From a checkpoint of a small transformer trained on Wikipedia.
Architecture: RMSNorm before each block, untied embeddings, capped logits.
Each number is 500 + 50 x the weight over its row's rms, rounded and kept within 0 to 999. Layers, rows and columns count from 0. Numbers have three digits each. The size before them is the row's rms in percent of the matrix's.

# layer 6 attention output, 128x128, rms 0.0986, rows 54-127, columns 0-127
131:492471478546483574516411467452446483495535510515534524532499462534492461522537492460516525541404452514572459499463432509532527597481475474513512384470530567500490487588540527586495430502430557458439447473547475432508552527482406531512576427462573514443500472572400546451622483520591482559501551528430610558485578522476471518582452592514420463454494471558548468589553428534427528527543
095:523558590463477513496412519520638450454485489582491627533502429429501531429499499514491553528549504527422540492504534462496534582467560553434495525499488479505440451503534536555530378490438580536513352470506498551423496496497534610603511472505564554462408465548534458529533523523551486485486392547448519502435518537466401477496546493484490505464417511516538496523624471449541521536474
100:501535475563505541410534556369540593568400401542482553483507455469489514501574433515500532520550528553558554500465482481466479479369492449543458481585453527487524584453469484515486532564513540520505501456449604534456419470618523477505437596517481526473444488624477505464488428519496528590502533453495509501492511482437472448465427506452451549516485547497483508567401597441444430567508
095:545561414562464434608483573466497579399526591415465422406473435525533440522478506458499484491509532524606486467523534541490404510491555424524515538504505624561399503469501502431481449544485620532610534459502481518495554517524533534450534503499503505533550554480480492496506532548518490521434582479509542564550523506508501479443463564442531468451571493504464472583578464509426387557575
089:523455453523560560466521410518502444516437449513514540517556608419526464562547522460430446535409542428549478525461433433365552590551409548558534475503487493568629516508498511511526532535472480515439486567447491383431453546554499564516528511458497519480494499447498502562481459445517494631509478426517465482493519525618442481479495580544562523467480567453434487577506579484458495474518
089:578561428445493494507503524503473470501427491462417547521555401364604376489576510442489485582504415513499507442516450383459434568509463489519493497504507551522491582499451479467527546474510383443548506535488469447460514416446429450439506450487516446477464468373523576452442477445500509494524488485530481554602479537549461539441554518497548515460465503482517546451410425512475488404494
100:491391476450531388462488534389569428496569436581418513539533621476499484554428525445513501426483501560438468495522390554477531575547478491491497504508508467461516503522446495572561459485474424459497431502646581565469385635557531540544485506488532522587460512553537516491503510533570520501516464441477541507431543485506453500461445502501509474475526538572414558478526565492517545509539
097:594583449446525494417486618548585478480480531456548505465475501563557465543510461493474443500548439485463511474490596456429418542514522528515507471521393462606439536557455449532509543578553541536551592519451406541473502547545478493438546444518490487578555478435471418390493466498407461466485551508480467471491512461503565555427530557472546558465631432478514440530429516517438485525536
097:547484506470563426516431488468553455613533452562552465458539534496497512479593473503467460451478448484456454558532503561511471491418586554361503517544535399483536376522425491495516412441487478570436437490532423577575528481405534423461498468503454491489522542380460501517506585523477461456489504611541413476393450561518482499493500490441540518517554490465504555454489460516424527455505
093:461408434450550552485513514491430503492454470435407309535517441607560502522386500552482432577466515514531586505509577473482498531395482472497485448482487484505436521493460436415462452476546562414528596448434480493456485467508495477409483560511513533579482469424479561489536449499511531550540559535523518551507556452472472432545505575443538475499508542466439526531566498482451467605541
112:442477490567462496449503547443544493480400551475510526490426474493479528510452522575519480500495452548510595480455488417574542536447428566428477464442569500529415513618613488438476437521485580505467567530515466488453468379535582542550410452402483579434415406527489539536581473478561605516454463570502544560515536459491533421543529471543451535455537491541462510517489502546515491549452
084:439392519504480492471396491455514513515423529487495513505467602495467521539508536464525489530547475471492386532557414532591483524521420515537505417470600429412480490492580484458504505583510513535519652566368491574423502515532491516476431457454542439549490565532407469559422501450534541514456411541555470469499506497522515511456545444581429490451490533473494464576474437524445466576510
108:517460452479514455604494483519476561480534464524508543483462564400578446482501453508521598514484551583531436450421571544496548518434505561662455554457532513543502573453520480487569513447464570528511588518447514480492526446522490444521501494551602471538481515539449547470486457440549622510532585484538591560609510443549477567448543494573540542526443537527471488494545507576520406543562
082:509596539465482539420461455463526587462532556493460580472563544585496444500590475412481481561482422530471547508480470546479415594465461449486502433494482537473553513611522541578542505480537520479448492412430481494515494470480435467508454567460561597577512502454516461487484553504513481578526653445530430535420535529477616517504522538450576479439603490467507491517548435429521547532535
095:452512497425489563465471533438531506514548418453451444535501435458504520524485516473462527554499520553345549376495474563526474547552431419453466568481502565579392483448565433529517552479451505473517505428531472488367604500526506491450437502505480530501528468380543547570444492491587520526561563559491551525571514456489506433565531468605499546511463481480533445458566502490537477599504
103:444493460391477485544441536357463496471473556469476466530532601477524466484463489442558432440528449458433431537481412496518478505595449474528508525470476500457492459503486435475424490419417471447439445529484482528497529530482438461486473509508386501620442548455541536526404480417543490547541447486500522520573428539558470539453563471449533589462416550479431590444443540531402506508551
108:601458481443480395600482456448504548478471481515359522559473533496491429452541457479479458543459422450563496469515468513444472488564545614532484538441564555478494466413402491459559479543500555485519451501610577536439463443508522450504471478481451457542439536401510525533464500517593505464478500550538495525543427478633411547490488529481490480540527564496408528470575437530455408491489
103:510592519521504481432446446552576488448464526514458578476509549497516454598506466453490665523348476517516550500527519539480547499449485476477454574495499472422506560525549568424530464484555543470523502531491475470514451504439428505463512575561590467512594419479457449446486589503479461540546574427517515561486583570510474479522442496444550454447543449467593466535581464506545503388560
090:486469487517458514420473476468470537572497494503520540485619491589573453589572530498627519506513595532486511532536604539554525508529469486534516485456465573577453478549450441556567487552597566431573520438458519345512512489541447425510499443463522506491538463546533495526478510566534485478503419470560485544500429544519481459493554597608571388561558508515443510449487467522428499527529
094:493545541535488472500543606468649566448553490485480576495583488449431520566519584483466476471569454428423497490571500486453452442410442424580451465497474439498532576536425413487487639432498547516559404446420481498521496505481510580521505538515524528479472536573543512538397434516496480528530426540502552493517380446531492498499585540487464469530507511448546453456520540440553521520478
099:496516499545506387573499462464509465514510489478474547529458478562518438415514494485651487572435590435527452510471483462513438529491540425597485523492389485380481512459451566587515519539485452582454462493529519597417489400519560501479556432462568448504484558412440503454508455395504494521437454496528556530474492444557474481607477569490532535405476507485486484588488506543546466508519
082:493506576475501519493513510505360582577406413492546487476496423473457476522611511436508494464570415476456418454416617516538549546517467459556470423528475506504473445548444572427514522511491518506558458530441523474503461492535508429462469507442502542539483470547425551537449431529637512517504458472507503524497432529463464454409487491492544374467530461529514533492573581562528377469540
086:440429479512399514531608389557447521488434548498490535464421472562590539453492526470492490483587494517545495478492536480478527512536501554510479433484581595522451477492500475539354469517565482488507469499473546453534424535504572454621451442481503593471530491574526500465528576519589498412531541533425541516451501511521610566541480479478474430487647414505545495520545444514527458538471
097:442473450422525550490541499532518501432537514527530677500547487508575566465478477488535478446534448538450566570508425582497585501513589530440480542588570437458532473548542584508471485460493481542543428498528559506377537549483492495485495485627562392456529495480436540508508521486620539505552474523504575454446474555544457548583484486473533486441457541553498454457547525594507568482548
091:454483534442560469468375421489547524483518540559558459477507545424597531539473457474504486518504564406432398563504567538563506508622511499490415473505431443516579505496478490493587434486420481527521537492461504470572533560509498573468588532471490488501449511490525452499391552474524427525445534381545396483455504412555541492495464480565519622471524476519502548481481562561445503422462
100:479572484536556533568433534560460468427482538549449562432429412410501513469518430570517524423445489687477425516523537434479517496500533445460550455527540512491492568545471530449455413529536533478501561467394494506424488443444471498469514500429477502596438471592535477428545422584511466536454525483519477420477562490539573492463497434504475567488521456459564394469491453490469513439509
096:484440448545528612563508440532529390574453521494436499572474486447476539476406486460441443436496351591400422475569530518562520540566530569516526509564459494510521546444650502549452611508465448504460501465563517550578502526490504520508519590542430598509497535442559440540470502569505485519495556527508481510507490448506512527538439509536476534434513480471460507428522488519421451558548
092:379513507535512371508511456441553512493473553545460557527496596485545462482455480576472425491408456520436540514519443533405505420497456598592550535504511466448539411466503438505493478457448533516499474568512520541521460413470544438506500499444478440504467464625450543424455409380507417584538454462419488576521533492490478459444519556535523497545457467511504520461527552459458516394530
096:498520514502463531526551461524549521657507612445433537527473382575517475478531574467501588484427447499478495517407535489500463440517466464442543557502452555465572500519520542366533472536535503572475516510569485526592484473464565504518445474524495538492541472528519482554402568453505546521526369495475456541463503503428432504593538485609429503491617412493530489531541470443495463500446
112:506544472498484512460590526530556496530494537458408527459433398545500528516531546516403509482447548492527432477417460462542441489534506475512445537561477483448587447481536549457501524449522425554539563571588573490503504486481509485541504511527464523473497499628602500524420438663525553512530423457433539552394525520464466562508488472606539362479514583511529516469461502556441459538523
079:560518507517514509464566507523469529516545430493507554561476588571443445452414533596491458565585539522486491522478504493497541486533488495478596540574477478459458428497418488471523546560549552498492614579485457579462508588544545443516445400544456488577523514543529433460424387460471485535513536552457463433495557489461543415425489400562424564523388519498511508587504426544506515556454
101:534458466635481442511454506513442557569441526474377503451476432518577378479420576534469494563443564521497523545517474463446469569444498479572556534502433492532376550503437494582448472446442521574531538496507505444484601428438471524470559459570537457459520615520527544546466501497543449461554604557463422551554531492524482509503426488502531482542451520479577489543513488455536517566504
082:420449575466514531551511494438480560529543505471487562597555547415533521401462524533569533363457527554531521454501440595545545475463475533532475416524460481433512436437593528516386494404580610538434462506477538429438483526508498462482475515430535423515498484568482561490557603505576576434473398465539525475474530527480497496484482541508525480446446516572551466445532510536434504482536
094:452528442539569534536599506460582480464452565499524487441491455533422552467475537505545531478599481449417521471485524496505495552576459386467498423544499466485441519584446518490467509518452419504493602487537491525459453479489579532468433477479489515549509524512556526523497448563603661508601564524549563510464433477459600520571572579488515565409453490484489396493470478463413502518474
102:511521565441503495495516552499539637427560474456404522535487518410521413537482477457501534512484470464453434581436482610485465562466595446579514501458494558412544521451518512442436493378565542497406528544455474508531453535538479487581483402445486546515451570590508448480429581516499471531537543504446490528524517621461477398513493522521451459550552522442518546481497469590556507472504
096:462509509517557608427552402540459516525435510429518527448393493469398555468583505395495500441532523491564530574521530529424554494459550455453364490562446458474465454519524529485424588539531471500500523423449504481548500502517523504456532532508521393536471524324474524485542564479450549535533557452542503539565422468485467531544514466513588493495495455463593476466426553504522569492518
131:550509448529535484445585481516544458454437459535451567503496415394505445536523559501504509491517543450543447562454443430511625512491568532471598497494463563463509450505485450498467401600541456507558501456602612517462487448526510525513459485464537472437503458569435455570593504485601521488478457548411550493514576476430501456543519496465596442449486575534465450575561420464510441534454
085:526602554512395470496411567491574498531419519501432405540381538499470600494415539568555398446569502542417493479517525532557489540496474499475491525463402569439483511505516449496460545480453445466533542529437534546617540495473525569577508508451428498594575515450569494513548491581448518469446542465466501434518493481527529516474500545486574533602544543526552481435500507524563464538580
118:651470440630565497469443442525424540525484463545471467407549550451543460585505471527504517473397491510548444516527504572512534474476538555504503421399581546515524518454419509505620618524542541473454546503462530507535457485544519514434538522387569461583506489485509428493497513489500446440456501470495505446561548469536534458443453474469404487516573509517504522548513477553591501575576
093:451481565481531556484505549475458521570500437480591553495532450511592538547539498453490490426605551516483477427479621515452488541429501435572507551564448528487516489401465588482555442551424533643432530422453481478465544419472480459550522416576537571478525524439419497480528487548564532558435483510508482535451474443489466513503470530454528424480524603541454506575408503416515490531538
115:476503455437524514510536538480510430448555553553506514445633564591503512518513421521472466498425574450473514502467503613441465564521426379501487611465531405513481562526483520578577509517491449516448508609514511533513494538513479481398559454461453478540631521512477431464432449568384446498571520468499470399469529486489465555440478504455502469492495494464536477429523528507420523421537
103:476536508500511513530522425560556445475525559433558474475464538534540452542501515567412512506533579462527513490452541461461489558538464473460434475556505489515460452572469522498434495438385410587456545511509487439573512522493474468551564418527564456437543517560474480490413576429481435482554593606447465585552523519528523409525396535505507590539521480544620471521470597500560599473479
111:468474544493399494553542438511380554591509416459433468550528466548560481592546550456541512544581467483491447496496497571497525458414569478412414518397510388464568487460522521516562493471493466447570426505561585485516491529580447455601491499497459537480488449563506506596407464542498524522531491536421600493535463500531389480536497446543524500504571493519563498497510537566514430486454
101:599536491543519573443471505499413459610441409483509472506485573479431504553396522492464572453455487525507504447457595548509514439464522599505477465485419472467502535362574560503462541523473539478522522471503553425465472467460543475492558459540419522527438528486567507599572435552545575519523522533473512425542496427454470509425459587490492478613471499489465419424475552487577578487477
090:454543521472529446528501424543499433547570514528459594443505486428485573453495525459562620483477485569470452521489433576478536376473494511428417526536483515376606427440575591455557502506513459524546513518583554559527454535514580536556443572560514445564548466569581417447486541557511563446500463477485500458492538488563543536469557476489571521472543559542458526484446514577469502447499
116:472601512494502490555437498523542521497488537519479462464450495485439464517570456543547445444463538606522459522566498528454525587439468428504531461528534505463450503529454578530542478490507491524472513460487539470609667489356522504412525542526525407542544619407484432494538563539472448537509550604614423482445491475558472499503485522441549413456485520525482454444511454454430489545535
099:486555605517406445539463554514570450518467502459396474529506478542466548582460507602521481529503521448560404515473510595457484525564493456544478497477554509407583555492471585463472528543458510579534432473575575564501475423546609423572471567460486506455469653503498440602519467556502490499456503513498572485570448448483498470521456482509456398530493506504452413478574511478517510508528
093:611516438568521435479433574509482489590482525532477438465516481485444478446504440503451583504489510538523449549486512485516373435456547504465571534526448503503373550461492528493489486569469512538538524446491496488470459521516445554536471477518609576550488567561449442386534494538544569431568557493393633517537589458465410510511460557447512486464495496466577444527498502468480394575507
098:522456490597511482452478519502440502558479433445530503486523511601571431513504473489541503450364503504521573560478414510525490407560471518548471441450444483579500498421429543589441544421543431462389409496470472468461426596516516439467505575582581476572549425503429484461521560504522444496549562432532502514554536569529532464524542494484538529386519451540493462468505443432519528507547
092:446444525449493450442499533460427474564545419468512503585512534389501485412411488488533539415514450551539612355508476519514513500487419577453506456474489454520494488447574526587515497465595502537429505492482447590515510433499531485427522501505450488573600484513595602455499553419506525503532478465537419518509487505492565442594557517528546492475512511604424559505492524535528535574448
105:521421570468548430392565539546498473559514462467386428601493507519386515536540525484440551463484426412540527467557497425420461592510501539425507477575468560362454477539518483495418554519573460512500495467519440503501489390466547526484453464581483492509506492491496533448599549548489530561518528572549493428562436552528449447491557478486493498513571503492523498507507411403519503559546
104:459488413541491507517530600504434524417533548503475429511384467592519475552518512395581539479480441478442597544506460468367462590534515416442499475469480564517466599520533462450537442507534505506473418561508503560482507558554517459559471533526392487538506605532545492443476507478476477533584467479475496522480487486440455444524539452484517440446467517482406530467538593599527503552396
084:428477518539501505532477502624414565536489416498511493494551457480466572560506565505478436537567505471449539511571555455527629454469447574519540479553552541463519474472545561494493504493484600513499541517539469448520505490528479485510453513552400494552426486492496473643455502586665414374492505471472461466528485529486530486443528428476466454519456582535552469589555434444515463553534
098:527486452441585486501516487511501557464528474509542487511609601460522537496527515552493507447391438564393490515470516602535556584451521539475477470456524437475504466544584514488580542541569522527504563570533522514479525551520468397512498506465484486386547463488460532594458547461376480408536436476405423499410534472532461567494479394530428453520557492504549611557459495483523491523460
093:500497507593411564440494510447530513455465538534516559421438524522534576479462509510477560497566495456472475547598391516537484502544501623494493468454542561508584432430528463609577472478516506564536528619542556503456481490466550576556437569542563474401558519489459481594500507435408479512453475471493466480425539602446523479535587450534561443434462483526471558552475468455536506551512
094:453454502473570472514471580571514549462547474441416396463537527541478594432474506452492594558602457516468584531470442580547463527486493515575527501508531497526574495505478582449456407532591511497533503424498447604481492587475425444441391516489471526542500570492499533516519582562581569392481489486497485498449477446504589528486510418502489555449535463454452449429503452468416523494451
093:457463440524511508509544452483513498470448495488454511554604430653465491549433542559418501646398434432470476486505551418581537543562500487580451465464488448433461440532514466548508497494490549514442510577556548580393528506471471573522556485549503475512536605544500452483523499502472400499525511459472445481362527484472483517555491504501422468528475486453541496549548534478525610526445
096:416443530398466579520579462571524429473462482568473532571584482520445584463629510527487530540473476449476407500511581415504568529607442528529403529442494502446643515512560540548469483571535429498473430514534522544458448507511534444510463490479497470421512486548450477529417528500497518565483471511527484562510386563533550491491505429558465445424542436491455496483535512416513525472553
085:526528464477497499399475425523472564514580549600439513422535497498512501510478524499497576601573512544490418501515533432442523534540486503477478520549444661492561454524555468513547506540434549471550512527462525523430562559395436651448487465572506570554456545405421518517482461549562530507406529536514497491512539426518475446562510471503475513448584573574495540581509503528457535449516
084:515451462467506421482538501559446488583518515520411496497519482531502553473462474538478546480468450518513540389487554348496507507525444554531530621489546553519485520465519393558443525520569473494584444462506506556448541484482589439524448551529459437583539472472483554502497524385494458498557522431381531543523444439463482562487541458522461535610549460447470582398518542591568521551530
098:463554555534475492425616487492378544432600460477506591562521452518461514542505499504479628458517533477516485477466416514560556403527511400544498505481462480419544466367577510491606555483537399546512482490541467579542529530511461594511516514573525490470534474471523463536529558548527525513553454516483491471442447531501471548530568515448526424474548508423427454488534484509587595493573
105:524499529542472440581455527370524543547394538565529489465460619423413526455447455546456574496538428555491417442517480540610511496509513521513457435485531487475526511482606485468546489422430527485538472548563461541586457554512550549446513510565422526516463539472528422500475467545466469505433519425525503561517452508497539584470492421476550553529586477490477527550458532477351503536418
096:457452415388457537525527482499475498462511512580447565502467555525486525510512451428471495447561444466508491508484520484552531363560465542483499535533510520503533464496402533433449416524527544515530472561546540526427366497478460565519548593558420469597425548391489488597502463528525536523491469436558490456513483450632426516563499409452503530509458562432478492394485555514488480448480
100:507489497515476553577414488394315562651573530458501510500528483513529501478555482481523513475535369567521524452487493538530445527421552452534448505429452548569610450459532475535484479417490478571422532516484464553552588457462387537449557444525533533491475470529470489391484548406504470508467562480474491540491518560501497480528484555559511477577512416492503547456477494539470480504512
092:489476545565533490477524502441422517518541444552432492567415527504463495493538451544510536521520536533491580451473497472427555648486546427466485563389527501559611547483548473440603372494476459429462485512513528420506486513456547507522520464445525505430521509489512465606534456421588543543530478526553539512613507474540453374564467550471446482537440587473437463541545524505547467536492
106:479436468482373507485477538587512526490501386533411585651461553540479517602506486520504556499531405504448470453579478540505557480536432599537463496479538514407535545578515464457488502461421533516575498544496481528445440542562497555471552505529473459627499482481512549531551483555549541568480459472545493423435515491559463552472539476570460552485456505557531495538508464638433537509495
095:506493592537489525398502570514529554399414588577461613504556538566469443532560533456437444477523425507532565502451568425522560535540484550534423384449478446535522529463540508475471468493486601509459413510525511536468570444480567512532444561447527578499431477497473567559520447511473610539504515508418488518474423493427479566503567542520565456496503526562582536558547509459491555454481
105:509494489471506468540445486555453450613487425525573562515534543448585488418479526465467473470466486596546419458581553461426474489380491505553549537608496453490459569457511464517418516534520521437624490408431513465519594495477498517509505451542554460513515489399438507398464442345478487499592491415468485473526542488534539551425553489454550541482508486528502457445475554499505532527478
107:511531521485557443510490438486546472488524618443513510485590544511528472511411565549576622541572587489602513523507501519464507450516512510531548426468463412535385537400475482611491477511532453489532431546534526596470440468555511584509454567586513537532474480427490498506583541524583521476487458633557493439563522435476516510480531494491464575464545449580489526482505528445522594519502
107:541582498552593468499434494549566441491546484520522407423485524472539468573465470511622533498638516482498479520469441405450447509497498486417649514591468501541421509511436556525451490605384472561490398466434469494477500454451516486502473533505520546514532499561502540581520423421536597504499440536537503523510590481545527522484547458462533514462419517486473538556441535542490485471443
112:569489557462505586625457522442504429421433554501521453465394447576498593459450555517584511511410509484487607450463371379482486428496488500529614458525495600488457482561486398506440505511559531462568463512466443464527492488453536532496568511446431512553485530397504537540517504521374482507513567482500480512516475462491487540452592530483505512529516491498527520408512481493493528483442
101:458554491537444489545475470454544537520504465564568587498484538529562450459390481537511610444494371538469473549548488487409507439564507493474541452553514496522424458500456522553424467467542564488402538534461488444542431484500525524490577518525587596522479413568452517421471465421585469465561474529510494433493421511454546549528545550528501501525506421518483603509571508466506372529407
087:544483489522542522529462496536456567498567502476602476564417484501589540449517542413484509474403469500496423552468464515449446487451503482557524413528434462499549592537511536438643431526477500490597491413519463453420530416537402470532509510467546549453432486528478547521481522467476528433583460471440424579512583491522510518471548421508494591354578475470522475500486529498451560510450
087:496415516528521489449436466477502537426507578471471434566558511532507539545455500548440379545521491447534433544554469516497524549611523466538520408457448632501502425479527387522411491484414491532508471442386491440539596548436435482525532523489599529514545575514505489496528547427464471577491574522495502565612466537473490472487554585527559440514562442496513486459545534472487472576528